python train.py --n_layer=8 --d_model=128 --n_head=2 --n_kv_head=2 --head_dim=64 --d_mlp=256 --vocab_size=8192 --activation="swiglu" --norm="rmsnorm" --norm_place="pre" --norm_eps=1e-06 --positions="rope" --rope_base=10000.0 --rope_fraction=1.0 --qk_norm=false --attn_scale=0.125 --bias="none" --tie_embeddings=false --parallel_block=false --init="trunc" --init_std_qkv=0.0319 --init_std_o=0.0 --init_std_up=0.0319 --init_std_down=0.0 --optimizer="muon_variant" --lr=0.00566 --beta1=0.95 --weight_decay=0.0 --lr_head=0.00882 --grad_clip=1.0 --warmup_steps=200 --schedule="wsd" --decay_fraction=1.0 --decay_shape="square" --final_lr_fraction=0.1 --batch_tokens=32768 --seq_len=1024 --doc_mask=true --train_tokens=124900000 --steps=3812 --dataset="wikipedia_en"
Each number is 128 + 24 x the weight over its row's rms, rounded and kept within 0 to 255. Layers, rows and columns count from 0. The size above them is the row's rms in percent of the matrix's.

# layer 2 MLP down (transposed), 256x128, rms 0.0822, rows 227-244, columns 0-127
size [107 103  99  90  93 100  93 107  97 104 101 106  96  96 106  96 111  99]
[[155 107  74 128 100 127 138 122 112 121 104 111  94 102 130 144 145 119 121 117 112  91  94 128  95  93 128 135 134 130 158 118 150 113 147 142 137 116 128 139 139 145 138 159 135 136 164 140 107  97 112 127  76 132 140 104  96 135 140 121 127 117 149 125 129 162  96 182 119 142 134 147 135 128  71 108 180 109 129 112 124  76 149 102 142 141 174 111 159 129 147 105 115 145 138  70 196  79 104 167 135 140 112 130 144 160 119 144 126 102  95 150 131 153 162 147 107 152 136 135 159  85 145 142 142 148 119 165]
 [114 123 135 171 148 140  56 115 105 102  92 169 163 179 131 115  92 124 154 123 107 128  86 153 147 149 105 137 129  98 123  82 139 105 120 142 125 152 158 125 140 126 110  73 140 143 163  90 157 128 150 169  88 117 128 111 146 135 137 153 126 116 137 136  91 135 130  71 109  83 157 131  84 160 136 139  96 131 162  80 119 146 159 142 130 113 156 109 114 121 133 123 150 148 132 139 131 184 119 145 139 133 111 127  95 120 141 131 141 102 144 153 104 148 163 114 121 135 113 114 161 140 114 129 117 157 105 139]
 [ 75  76 137 132 136 134 122 138 130  98 192  92 136 146 159 133 140 105 140 118 113  67 136 117 163 113  89 141 124 138 148 107 167 122 163 138 125 116 136 142 113 134  95 170 108 128 170 105 125 140 100 107 127  87 134 155 152 119 130 116 128  85 181 113 114 169 120 142 121  90 149 119 101 141  85 136 133 122 129 120 108 126 171 128 133 130 142 103 137 109 157 128 108 130 158 128  89 109 131 122 108 161 100 165 138 140 116 160 129 106 138 126  83 146 117 163 129 161 145 150 155  90 142 101 183 120 110 133]
 [132 112 142 123 130 115 113 117  77 152 112  90 136 140 106 166 172 109  88  97 150 152 141 109 183 112 143 141 118  86 167 154 112  99 145  87 150 137 184 177 123 132 153 106 112 128 129 125 153 125 151 132 120 139 183 113 118  90 139 124 145 129 130 132 149 129 163 166 125 153 111 129 146 142 151 174 146  91 117 130 125  99 145 139 102 164 117 137 133 101 113 118 118 123  89 121 135 119 127 136 125 152 136 170 151 112 140 144 177 136 133 161 120 146 173 144 101 160 128 110 143 185 119 100 167 117 142 154]
 [136 177 173 167 123 165 119 107 132 160  93 173 139 137 128 123 161 110 130 115 124  68 134 158 144 148 112 153 163  86 126  95 145 153  82 113 153 169 157 132 132 133 102 115 101 117 138 126 162 140 135 129 133 145 139 111 139 101 138 180 127 171 115 100 126 130 107 133 157 124 131 161 101 125 167 114 109 133 149 104 146 118 145  89 124 127 156 162 138  97  98 149 124 127 148 154 147  81 129 139 123 144  77  79 120 112 145 136 164 131 144 183 128 150 129 122 133 126 150  96 143 112  83 127 127 127 124 161]
 [132 160 116 109 118 112 100 161 200 114 144 115 110  94 168 139 134 144  89 158 152 138 140 147 137 111 142 147 100 121 105  98 100 125 131 191 124 127 129 118 138 117 137 141 122 139 155 135  59 143 128 132 137 123  84 163 114 153 156 118 151 118 129 126 129 149 144 150 120 141 121 142 142 127 125  98 108 149 179 119 117 160 103 128 142 165 103 127 105 130  63 106 153 120 128 100 143 140 156 120 141  91 137 176 155 122 115 141 111 185  99 110 134 107 161 135 126 119 113 177 105 113 155 142 153 153 155 162]
 [117 126 113 125 160  93  78 115 102 160 147 130 122 122 146 130 132 129 185  65 104 104 139 114 154 125 123 111 133 164 143 102 113  74 140 139 126 125 206 162 134 162 147 161 118 142 104 131  85 137 126 126 112  90 116 162 141 157 149 177 136 115 136 104 141 115 156 137 156 114 136 137 120 111  79  90 102 148 102 115 105 111 112 132 152 129 104 145 130 171  96 139 134 132 156  92 124  89 100 101 174 129 108 118 122 143 109 130 138 120 137 129 152 158 145 139  99 138 171 140 114 136 157 133 107 140 146 154]
 [137  94 154 139 128 123 129 162 131 135 111 142 120 158  79 138 177 143 119 117  89 171 105 133 170 107 122 128 141  97 122 119  61  95 113 108 159 119 122 202 170 104 105  92 107 134 108 141 169 116 122 146 111 132 147 132 111 136 137 146 126  87 127 141 100 114 143 142 152 106 107 140 146 140 161 172 138 104 117 131 170 117 115 100 139 125 104 108 152 117  95 143 113  99 114 156 128 152  93  92 172 108 129 143 155 124 154 134 133 119  94 129 174 146 133 115 102 101 135 155 115 125 123  86  86 110 144 119]
 [102 148 136 145 103 100 121 113  95 136  98  93 141 122 151 123 114  79 138  91 134 174 156  93  92 112 129 171 155 142 138 109 108 136 168 125 123 160 127 105 142 145 127 122 100 125 135 161 121 189 110 132  61  93 141 102 120 170 129  91  86  90 122 127 140 145 134 137 122 133  89 152 116 110  97  88 184 153 143 100 149 146 110  89 123 153 170  95 117 141 120 136 112 154 116 137 142 113 120 116 135 140 113 104 129 100 158 132 124 162 163 141 136 148 132  98 120  93 133 156 125 150 156  95 119 131 139 137]
 [170 149 126 133 161 169 107 103 182 137 107 195  94 125 125 123 105 124 109 146 174 109  90 160 120 135 140 125 107  83 130 135 156 126 112 140 173 148 105 150 120 138 128 148 130 138 110 105 143 119  96 122 127  94 118 145 100 149 120 124 124 116 112 160 135 127 126 138 135 113  84 115 126 115 124 111 161 130 121 131 167 160 123 131  98 113 196 151 147 149 146 153 130 165 119 139 146 124 136  87 147  88 124  94 144  87 142 111 151 160 162 125 119 172 167  79 149 120 123 122 140 135 143 109  87 147  91 151]
 [125 155 138 117 109 120 130 123 120 144 117 153 162  99 149 170 129 143 163 128 112 120 112 156 135 167  76  83 135 131  88 133 149 164 134 117 126 135  99 107 148 114  96  78 129 146 124  74 130 138 128 163 142  87 123 124 126 129 128 100 113 154  68 173 131 146 153 141  99 157  77 104 118 157 131 112 167 150 126 121 141 127 134 115 149  93 128 125  66 170  95 114 124 112 142  92  90 143 134 163 142 135 106 122 171 158 140 140 110 109 135 152 140 131 123 113 163 117 149 152 143 160 162 112 129 137 120  90]
 [142 118 125 133 118 148 157 137 106 163 106 159 145 113 108 132 128 127 118 161  98 182  92 143 153 119 141 131 117 142 118 148 164 131 117 150 141 100 139 102 144 111 122 117  86 131  99 147  76 111 161 100 165 117 135 125 122 149 104 150 184 132 138  83 131 106 181 147 139 105 166 149 140 114 120  90 131 106 111 176 136 113 124 123 125 146 117  89 146 128 125  94  85 136 146 183 123 148 130 149 167 102 161 142 117 122 131 138 124 133 179 123 111 121 110 102 117 148 177 127 140 101 101 124 123 103  62 158]
 [131 132 123 174 106 160 142 118 143 174 157 151  95 161 147 104  86 135 119 106 137 154 153 153 107  94 102 130 110 132 159 173 146 177 121 109 128  81 154 102 110 151 115 142 114 110 141 120 130 129 107 131 158 114 133 125  88 111  99 120  94 144 146  98 115 136 161 120  97 119 131  82 123 126 173 134 153 125 127 112 136 131 117 121  96 175 127 128 127 119 115 122 111 160 170 149 133  54 134 132 126 142  87 114 136 108  65 124 109 154 140 142 107 157 174  72 126 111 150 142 122 131 124 126 151 141 114 110]
 [126 140 107 112 145 149 155 123 126 138 168 165 137 119 139 159 146  86 138 178  94 160  75 154 137 115 132 144 172 147 173 130 104 133 161 118 150 153 156 143  89 181 115  94 122 133 127 158 119  86 134 119 117 155 113 121 125 100 121 137 143 130 125 160 111 145 159 109 145 101  99 145  95 136 131 108 144 102 129 111 123 140 136  84 124  63 128  94 133 109  96 166  81 131 140 146 110 145 145 157 108 112  77 131 155 121  99 168 157 136 150 119 126 128 129 142 150 140  94 155 133 111 106 110 151 149 158 101]
 [153  79 112 139 113 121 126  98 111  98 139 122 102 102 171 144 123 169 114 145 122 142 104  91 167 108 145  98 158 115 159  85 100 113 113 147 153 114 135  90 161 105 102 150 115 108  99 133 115 140 157 144 141 143 129  86 136 137 140  83 159 118 120 113 147 113 138 139 136 130 129 128 141 117 159 147 114 175 113 121 113 123 118 119 184 135  92 134 146 154 131 111 114 131 136  80 134 125 137 123 127  94 134 124 129 103  91  91 108  91 170 108 155 131 130 133 140 161 142 220 119 145 131 127 182 108 129 103]
 [168 105 122 110 110 146  89 112 103 141 112 116 145  86 155 105 130 117 136 111  86 150 149  93 130  76 133 140  95 113 143 145  79 121 144 109 117 150 131 134 107 126 106 138 145  98 117 111  98 183 127 101 103 166 146 140 136 166 117 128 109 106 109 140 107 113 139 113 119 156  94 105 152 161 146 137 182 137 161 104 141 127 101  96 123 167 163 113 158  70 156 141 151 113 112 117 163 121 116 156 109 124 112 139 178 121 151 177 112 116 132  94 133 129 128 177 131 168 132 153 145 149 115 137 135 119 100 156]
 [ 88 124 152 141 133 127 111 132 157 112 106  74 128 157 109 125 139 117 114 137 148 157  92 120 137 117 161  80 122 112 128  69 150 117 131 168 135 142 155 123  95 109 128 128 130 132 142 120 108 126  93  80 126 135 122 163 173 106  93 147 123  99 125 163 116 153 131 125 175 125  77 129 162 109 123 159 165 146 136 109 129 147 130 148 114 133 161 137 121 132 129 119 120 179 120 161 148 104 121 150 121 144 128  80 151 127 111 135  95 159 142 109 157 181 103 111 130 140  97 120 177 119 173 120  96 159 105  83]
 [154 161 134 120  49 132 110 123 126 160 138 160 149  82 108 131 164 127 127 104 173 107 112 124 133 112 112 144 127 123 162  95 125 129 126 134 154 122 120 165 171 106 104 139 136  85 123 122 125 108 133 164 134 152 122 151 145 112 141 117 119 113 114 156 137 124 140 129  94 127 133 173 115 131 133 154 139  93 136 118  81 114  99 124 116  77 120 185 114 111 137 152 145 129 115 119 167 100 172 154 111 109 125 123 149 138 167 183 138  58 145 129 136 114 138 134 120 146 160 155 156  76 150 126 114 142 114 108]]
# layer 2 MLP gate, 256x128, rms 0.127, rows 228-245, columns 0-127
size [107  92  96  97 108  90 109  98  97  99 108 102  98 111 102 107  98  99]
[[139 133 143 128 137 129 144 157  99 110 176 147 125 155 160  76 141 152 120 133 100 139 134 111 126 155 106 106 138 139 159 111 150 149  97 124 155 146 121 137 111 130  95  99 139 104 139 109  86 156 133 156 147 160 124 161 155  86 128 144 129 148  88 109 118 148 173 165 144 138  80 154 138 136 129 179 171 113 143 144 140 105  75 163 109 119 132 173 127 100  94 130 168 149 143 134 102 109 120 152 106 137 143 111  94  78 137 126 123  83 105 122 115 169 119 115 158 157 115 146 145  88 119 135 167 129 117 141]
 [164 142 128 107 115 139 114 134 127 127 111 141 161 170 144 142 137  92 104 147 119 126  83 148  75 110 102 163 132 126 133 151  88 115 174 159 148 110 138 148 175  98  94 124 142 118 131 107 129 102 140 160  90 140 136 112 119 148  91  84 122 151 132 137 124 133 140 130 130 164 104 152 139 151 169 120 119 153 123 125 124 158 109 111 144 132 116 106 174 137 121 120 157 127  70 120 173  91  89  85 167 114 125 117  84 133 174 154 117 124 122 105 137 107 147 116 139 142 149 133 100 152 157 155  75 109 142 157]
 [197 138 117  94 154 114 122 133 134 107 152 141 136  88 164  89 139 118  78 151 140 129 126 167 142 123 136 113 106 135 130 148 102 104 154 159 130  81 140 139 160 101 119 138 184 145 145 151 163 120 143 126 118 133 132 159 106 134 120 120 137 140 110  72 124 147 142 135 116 177 124 125 151 129 111  58 100 114 156 112 163 151 125 162 125 107 165 111 143 150 149  94 137 147 130 100 129 101 135 132 132 127 114 163 175 181 124 128 120 128 127 146 150 176  80 137 153 136 116 127 127 126 142  94  94 126 119 148]
 [ 94 144 127 140 120 144 150 123 156 110 135 178  91 148 110 151 100 158 116  98  98 115  78 161 138 116 112 104 134 162 145  78 133 112  99 167 148 162 111 126 108 152 127 126  94 165 114 134 162 155 160 106 122 159 160 122 140 131 134 143  67 129 129 113 145 129  90 129 139 127 124 157 157 129 144  93 127 147 163 103 115 143 138 105 135 144 154 137 123 112 104 121 177 114 176 126 116 131 123 136 101 144 125 132 127 110 101 160  90 119 211 133 135 128 152  88  82 124 117  93  95 121 117 137 152 132 136 125]
 [120 100 135 120 119 166 128  90  99 104  84 138 139 208 136 106 141 109 114  96  44 168 106 144 120 140  86 137 123 112 121 182 145  98 139 127 125 144 142 142 134 155 143 122 103  93 106 121 153 125 135 114 127 139 164 155  98 158 105 135 125 113 143 126 128 100 113 139 163 109 165  78 103 109 126 136 105 151 156 158 163 131 108 151 151 132 148 126 124 144 158 143 147  98  99 111 112 138 102 151 117 141 114 158 122 125 106 123 102  90 180 119 110 151 113 121 139 123 141 163 136 122 131 145 174 138 116 143]
 [158 123 123 148 115  91 140 171 116 139 132 126 124 143 131  90 136 166  97 146 221 110 131  99 124 126 183 148 128 117 134  81 120 149 108  92 129 134 122 129 119 150 110 119 175 107 137 120 152 166  96 154 150 151 109 107  92 140  92 116 193 145 169 141  85 156 127 112 105 124 125 110 104 133 136 108 147  87 118 115 113 164  96 121 144 137 141 106 158 157 142 124  89 128 135 139 110 104 138 120 106 121 131 149 137 135 159 137 123 156  98 152 106  95 118 117 131 144 138 129 157 152 126 168 145 140 128  83]
 [115 114 141 111 119 150 174 113 146 131 121 153 125 120 135 121 116 136 145 145 115 147 132 120  57  88 106 139 139 143 136 159 143 158  92  93 109 157 155 104 132 144 103 151 139 108  98 125 126 118 105 120 138 175 134 158 111 154 139 150  91 101 129 141 140  84 151 139 107 100 144  85 123 150  95 119 143 114 188 147 147 108 155 124 138 129 119 150 103 113 149 132 105 137 161 120 107 150 156 133 174 108 147 100  98 173 106 146 124 112 150 132  73 169 101 202 113 148 109 113 158 137 106 122 148 105 142 129]
 [127 131 104 128 138 141  49 131 150 129 145 118 148 142 103 129 107  97 144  98 101  88 104 140 124 101 108 131 150 140 128 138 138 167 143 107  89 137 131 120 127 141 151 147 112 107 145 124 143 155 143 138 100 117 107 137 159 177  95 143 101 129  91 155 106 103  83 111 116 134 140 149 140 117 142 139 118 185 183  96 152 136 144  85 114 120  97 142 143  89 132 144 138 117  74 129 124 128 125  85 156  77 128 128 143 139 118 148 127 136 140 126 100 102 175 150 169 159 167  76 102 118 106 146 142 123 123 118]
 [ 61 136 121 132 100 122 175 188 138 141 106  96 154 150 143 157 132 107 120 115 127 122 175 110 140 139 100 113 153 144  75 137 122 132 143 150 111 132 135 109 130 114 117 165  95 149 122 123 151 192 114 140 102 133 138 129  88 160 157 144  98 126 134 122  94 155 102 108 111 126 139 119 142 122 115 143 119 151 130 115 141 107 100 116 146 160  83 138 123  97  89  67 113 128  99 122 101 122  99 109 110 136 110 153 147 148 156 104 146  89 132 121 123 112  84 149 110 133  97  88 150 109 163 114 158 107 118  93]
 [112 153 118 148 121 121 140 133 176 142 122 148 132 132 180 159 147 120 134 100  58 116 122 142 123  94 133 171 131 148 103  92 119 126 149 130 100 137 125 133 141 109 135 113 147 115 181 101 101 132 122 141 119 126 156 121 108 143 143 148 118 130 126 136 101 171 157 146 108 121 110 117  71 116 152 155 124 158 124 172 146 119 135 131 120  93 164 112 141 168  96 109  88 162 112 103  88 125  72 156 109 126 138 138 148 124 150  76 136 135  82  94 129 117 108 156 119 142 105 162 156 130 126 129 172 135  93 164]
 [109 129 122 139 148  90 121  82 157  86 150 111 143 147 118 140 148 109 148 119 156 100 152  98 128 148 114 125  93 112 155 122 117 144 155 128 135 151 132 150  97 161 126 143 131 157 134  88 159 116 121 126  74 139 130 137 148  98 105 135  89 149 137 123 176 124 151 128 102 164 145 131  98 112 175 162 103  99 114 118 154 137 142 113  93 110 120 143  90 138 163 168 150 162 101 115 174 124  93 100  80 133 101 142 133 127 151 111 141 136 118 136 131 152 108 171 106  81 131 169 156 134 167 142  84 122 124  96]
 [120 129 146  74 123 144 106 118 164 103 117 133 125 113 156 126 145 131  97 113 123 113 151 129 125 100 113 125 125 143 152 130 134 125 131 141 154 162 148 140 118 121 126  70 134 119 118 101 124  93 106 119 122 146 106 133 104 103 179 116 104 165 109 138 104 118  82 163  95 129 136 128 182  74 138 153 109 161 136 137  76 162 117 144 121  49 105 136 119 141  98 108 109 105  88  93 162 138  82 131 147 154 141 138 112 139 139 135 144 103 104 106 128  93 123 134 137  79 139 122 177 129 164 142 115 107 117 101]
 [124 147 129 117 112 107 113 125 138 165 148 157 128 143 101 178 125 103 140 141 104 122 151  92 119 100 107 156 130 168 139 130  82 150 139 132 116  92 153 139 124 175  89 155 111 146 115 144 132 132 158 110  97 127 125 130 119  96 117 141 128 181 142 138 120 101 125  78 130 131  81 174  93 139 116 131 129  93 115 161 134 148 131 104 130  83  87 127 123 114 115 145  98 126 135 136 100 163 137 117 142 143 134 140 165 128 136 182 147 127 135 148 126 102 119 123 144 132  82 140  69 184  82  77 151 153 122 119]
 [121 187 151 118  87 140 135 115 140 129 131 117 124 115 122 128 176 124 137  79 124  80 166 112 147 123 111 130 142 154 122 173 169 129 145 126 132 133 130 181 120 122 128 131 157 179 108 139 129 144  98 131 120 113  84 150 114 103  99 150 107 137 122 170 112 159 194 110 114 120 129 147 105 137 109  90 138  69 122 110 110 135 141 118  78 108 163 113 120 121  96 129 165 127 115 167 125  91  98 166 112 165 100 126 149 142 155 100 162 142 115 120 126 128 144 170 102 127 143 121 137 108 115 155 107 142 115 141]
 [118  92  97  85 114 114 124 155 122 142 119 121 165 176 160 152 103 148 137 117 138 151 127 112  57 117 128  94 111 115 144 133 131 149  87 104 142 158 154 140 147 151 126 126 115  86 142 127 131 176 167 132 156 153 150 106 127 155 145 168  93 122 142 166  91  89 115 113  93 125 150 117 126 129 105 148 114 138 112 115 143 150 136 122 125 123 164 197 130 112 147 105 108 100 154 106 131 105 155 138 158 132 145  98 146 182 114 126 141 153 137 149  96 147 116 136 141 157 123 150  67 135 112 122 149 160 125 115]
 [107 114 141 103 119 167 140 143 103 136 155 148 132 102 100 123  87 131 141 137 140 174 141  78 118 129  97 113 140 105 102 105 124 180 128 117 146 145 129 124 106  94 119 129  78  84 109 104 122 136 134 129 134 107 138 107 146 149  80 177 130 162 126 135 156 131 108 124 132 149  77 168 112 160 108 100 121  96 129  93 108 137 100 139 128 125 138 148 130 134 133  80 142 113  85 111 125  99 136 117 161  65 155 109 106 139 131  92  82 139  65 129 108 130 167 125 114 101 132 125 145 140 144 119 168 130 123 109]
 [ 86 153 121 116 125 104 106 115 135 172 129 172 147  89 151 117 136 159 110  95 111 112 135 135 147 123  83 145 151 146 104 114 135 133 124 141 117 150  93 157 161 119 115 150 107  99 138 139 108  91 148  83 117 142 123 126 128 109 172 112 123 154 149 111 124  76 124 156 128 131 135 118 135 104 143  94 155 117 134 102  75 126  56 114 122 131 139 161 104 136 158 153 157 102 119  85 176 132 134 126 160 130 140 143 184 138 133 153 136  80 152 117 119 155 120  78 131 128 125  87 122 134 167 115 133 120 116 161]
 [110 121 123  99 102 136 140 168 187 135 123 155 102 147 121 127 129 128 116 141 134 157 115 132 127 177 144 126 107 136 135 127 150 141 147 157 158 126 142 181 109 118 123  83 164 150 104 152 149 128 124  83  85 122 123 123 157 127 106  62 161 149 112 131 104 115 150 116 144 151 140  85 104  89 105 147 106 139 160 154 145  82 154 124 130 142  98 123 114 160 119 136 116 113 161 119 166  87  91  93 106 132 110 134 113 148 142 134  95 145  83 134  88 146 158 135 114 119 166 145 142 114  82 132 112 111 158 107]]
# layer 2 MLP up, 256x128, rms 0.131, rows 228-245, columns 0-127
size [109  97  89 107 103  92 112 102 106  89 111  99  90 115 102 113 102  80]
[[170 113 172 103 114 141 158 137  95 160 164 138  92  95 150  86 125 164  83 136 108 163 114  98  99 157 106 111 156  93 107 120 124 163 105 123 140 112 139 105 122 116 146 106 131 151 114 101 141 138 121 180 148 100 130 145 140 137  98 100 151 137 128 137 173 137 180 132 164 109 145 107 171 134 125 152 174 132 122 142 190 105 110 157 137 141 145 145 150 129 115 109 128  79 133 107 107 100  86 110 151 123  76 127 147 130 145 160 123 147 107 124 129 127 101 151 104 127  99 107 137 120 112 140 127 108 126 152]
 [130  74 166 171 121 132 150  73 122 101 170 139  98 142 121 130 127 110 133 148  89 125 115 105 162 110 141  98 118 117 102 123 116 180 126 123 102 100 112 131 104 133 149 181 124  91 131 149 118 143 122 104  93 154 119 122 148 155  80 106 152  83 143 109 121 121 138 127 155 137 147 101 141 131 119 148 105 130 151 162 125 132 155 152 100 134 128  80 134 116 138 155 109 100 134 135 115 136  98 130  95 140 150 161 118 155 127 134  96  84 168 105 133 159 134 108 132 173  99  69 138 133 161 100 121  98 130  93]
 [ 98 140 165 151 119 117 122  89 122 124 132 150  71 175 131 126  89 110 136 133 102 126 126 107 129 157 120 110 136 147 115 117  96 112 160  96  97 146 140 115 138 126 153 160 112 137 136 131 109 108 152 127 126 118  98 147 194 104 121 110 100 134  71 124 140 179 153 135 151 146 134  98  96 150 131 177 141 130 157 129 120  88 113 122 148 108 151 119 122 131  98 154  70 116 163 108 121 124 106 118 153 125 116 106 150 105 138 120 131 121 114 155  91 144 105 142  89 173 146 108 187 153  71 139 126 112 136 123]
 [132 142  87  96 126 152 174  98 121 116 132 123 106 105 142 129 149 123 112 141 131 186 108 160 105  99 124  96 109 158 111 149 112  87 130 133 118 108 142 128 142 162 117 148 154 155 127 112 174 166 131 123 129  82 125 144 109 115 159  93 105 106 130 180 153 125 135 109 118 137 126  70 130 164 152 158 161  88 126 136 155 153 154 166 112 141 105 148 129 149 174 118 141 104 123 129 148 134 107 145 105 177 123 143 122 151 143 118  89 133 144 100 102 142 151 131 100 152  95 164 159  99 109 154 126 145 178 147]
 [107 160 126 147  97 121 104 115  97 154 153 118 142 164 130 143 111 158 143 130 120 166 144 136 105 128 136 113 133 136 138 116 188 173 177 164 154 129 146 146 129 120 150 106 132  93 123  96 140 126 145 178 126 123 131 107 155 109 163 143 133 114  84 117  91 137 112 138 120 134 125 159 108 132 119  76  95  79 108 134 107 100 137 161 140 104 130 131 166 136 145 101  92 160 181 148 139 105 139 147  81 128 167  92 168 136 117 170 114 147  94 113 155 132  98 155 128 150 114 166 126 104 103 155 129 131 121 128]
 [123 124 125 149  96 146 161 109 120  77 126 136  94 128 139 147 146 171 118 148 131 109  80 157  79 142 135 157 112 133 123 100 108 130 120 174 163 142 110 123 128 149 111 126 180 121 184 118 149 135 120 136 154 120 132 109 105 123 100 150 105 112 120 168 180 102 133 117  93 135 107 117 164 142 163 121 156 145 138 117 129 105 159 141 123  91 106 116 135  91 118 140 125  99 101 161 154 175 101 160  83 142 124 104 133  73  70 139 105 140 126 126  97 107 125 140 134 116  99 121 156 127  98 142 127 161 121 107]
 [154 119 139 108 154 124 142 152 122 142 109 147 117 125 135 104 102 140 110 126 172 141 161 135 113 123  93 101  98 127  91 164 145 119 171 146 120 142 114 149  93  95 101 121 128  97 132 122 154 154 149 119 132 147 117 137 166 116 120 137 155 139 146  98 171 128 125 133 161 107  69  93 150 172 167 107 102 101 146 165  92 139 113 135 157 174 191  91 118  79 162 142 122 144 130  89 155 142 133 160 102 105 151 150 127 156 102 116  96 159 156 113 117 125 147 147 160 111 126  98 117 122 111 150 124 152 152 114]
 [125 114 144  90 139 120 130 110 147 122 116 151 128 133 126 142 133  95 116 116 159 118 164 100 183 153 144 171 161 132 111 141 124 132 128  93  98 151  94  72 129  99 167 122 127 165 110 122 109 150 126 119 182 149 161 142 106 135 147 138 133 129 124 103  80 126 156 121 111 156 131 120  83 147 107 142 137 166 126 140 161 122 149 147 110 146 130 139 132 167  89 107  95  92 126 128 119  98 180 107 147 161 134 113 145 159 103  80 113 112 117 150  98 141  88 151  69 118 155 108 142 114 126 114 133 126  99 171]
 [101 121 155 118 102  79 169 144  73 105 126 130 124 111 148 102 136 148 134 109  77 123 149  84 124 128  82 104 127 155 107 149 143 106 115 121 127 128 114  85  92 138 119 129  93 112 133 146 156 162 130 162 106 121 119 162 109 111 142 155 130 135 113 123 142 135  86 109 115 155 137 116 137 139 109 133  66 130 166  89 137  81  90 131 173 105 102 132 117 110 101 102 120  99 123 165 109 121 154 107  98 113 124 135 144 155 160 135 113  89 145 147 129 157  83 145 117 150 132 118 167 110  97 129 145  92 105  99]
 [141 142 135 140 110 137 148 136  93 126 111 133 137 129 153 135 144 113 130 111 152 128 140 108 110 150 113 138 190 148 104 148 116 137 117 142  91 105 108 140 152 135 155 159 128 114 144 117  82  95 143 104  78 175 131 106 166 159 124  88 136 187 126 142 166 129 144 136 111 112 165 127 144 106 104 127 157 123 113 153 178 119 110 102 124  94 133  89 115 126 126 106 121 135 171 127 115 153  62 155 157  94 134 143 102  92 167 120 111 132 117  81 135 117 146 142 116 142 137 135 154 152 126 161  95 154 185 107]
 [139 111 163 148 145 137 119 132  77 177  97 146 118 143 166 112 140 117 105 181 148 129 123 136  90 140 147 114 139  99 106 131 114 121 129 173 148 150 147 113 142 102 128 148  97 134 118 108 154 131 126 137 180 198  99 107 107 154  99 120 149 130 121  97 141 123 136 126 156 121 145 139 135 143 166  95 119 152 114  98 126 100 115 163 178 177 126 132 103 133 116 118 147 106 129 138 155 143 115 151 145 118 163 167 147 119 145 126 108  99 135 133  73 102 171 104 120 123 133  70  97 118 141 114 165 145  98 128]
 [122 103 101 169 146 128 165 135  91 159 151 148 132 187  94  66 126 152 164  87 127 131  70 133 137 137 135 127  93 156  84 126 128 130  97 110 156 149 130 130 134 122  94 143 132 140 144 127 162 119 147 131 128 100 152 112 114  97 122 140 156 127 152  75 136 169 142 114 118 135 146 157  90  93 117 133 113 143 123  81 147 152 121 154 113 148  80 120 125 112 147 135 121 192 121 113 101 107 118 138 137 108 136 149 145 104  87 110 147 124 127 158 103 144 108 119 113 131 149 133 100 132 105 125 123 120 120 190]
 [183 155 127 143 171 150 137 123 110 139 116 125 148  75 133 115 119 143 195 160  98 152 139 164 131 144 114 143 110 140 141 122 143 153 114 133  95 120 135 125 117 126  88 105 122 125 140 130 122 113 146 144 115 110 139 164 146 106 143 114  76 120 133 126 131 136 108 183 130 141 153 107 158  94 111 119 138 113 105 102 140 124 115 136  73 122  92  98 118 140 126 110 131  93 129 134 109 170 119 139 116  88 169 141 110 142  96  64 141  92 116 115 176 142 114 171 129 115 144 151 177 127 148 148  99 172 113 151]
 [131 115  95 156 132 132 136 134 144 111 110 150 129 133 134 133 113 154  91 149 137 151  91 116  88 114 123 145 114 105 118 106  83 120 134 118 119  83 124 100 150 128 106 117  83  90 130 123 133  70 148 115 135 124 173 114 113 156 163 110 155 123 149 101 147 119 104 194 168 139 145  85 130 102 173 135 117 178 119 127 147 141 110 112 169 168 112 125 113 167 119 114  84 143 130 120 104 157 120 103 147 112 148 151 104 114 131 138  95  98 110 101 134 122 126  69 176 139  88 127 125 149 123  97 147 105 113 141]
 [175 137 184 109 148 103 152 156 121 162 107  68 108 132 148 122 130  82 154 124 154 124  99 127 118 142 133 138 112 149 125 107 114  90 175 111 121 145 165 128 130 110  92 122 141 187 114 131  93 127  61 154 106 127  85 100  94 118  79 117 133 107 154 110 118 134 129 151 165 127 131 138  93 113 136 117 101 143  99 137 138 153 112  99 119 112 145 131 157  74 135 118 114  98 129 140 107 139 103 129 163 127 109 119 116 124 148 116 128 115 146 110 181  86 155 132 118 120 119 123 119 128 132 151 106  94 147  86]
 [101 141 166 130 150 135 105 136 129 110 174 143 110  94 104 139 103 153  99 133 149 134 109  67 157 110 115 137 109 139  83  93 139 164 169 142 142 143 158 129  88 103 145 133 141 104 164 138  83 120 137 170 144 119 160 172 149 125 106 120 123 139  99 137 139  99 116 115 120 197  59 116 112 147 134 145 120 110 130 126 121 118 117 111 137 103 149 121 106 115  97  90 142 131 122 159 125  98 103 145  87 113 133 121 142 125 114 122 101 126 173 114 161 158  95  78 110 116 116 100 126 149 126 135 111 164 138 109]
 [135 119 140 107 151 167 137 100 112 107 124  80  91 141 108  89 116 105 149 115  83 194 144 146  96 132 135 111 106 124  98 153 137 142 110 122 126  78 139  75 108 141 113  77 122 123 150  97 126 138 115 120 123 136 128 139 119 140  91  85 132 131 112 168 130 131 134  95 181 159 126 116 145 126 142 151 138 120 110 131 132 156 125 149 147 117 133 104 176 136 100 101 120 106 113 135 114 132 104 120  96 162  89 159  87 153 137  90 103 166 104 168 136 154 143 133 114 154 112 131 130 146 101 146 139 117 117 193]
 [112 179 127 154 125 131 135 156 109 109 137 127 131  91 172 116 131 120 115  93 127 118 172 116 149 132 200 132 124 128 126 158  98 152 156 120 127 130 105 131 121 118 116 175 144 150 112  92 108 107 110 128  97  73 179 164 109 142  99 105 152 153 156 179 154 115 134 110 112 119 142  90  66 100 127 125  86 159 104 143  97 130 123 146 141 126 104 145 120 108 142 111 121 166 105 157 128 123 137 134 134 117 126 160  89 135  93 104 122 145 130 138  96  94 148 156 155 131 155 117 107 154  82 126 139 133 104 120]]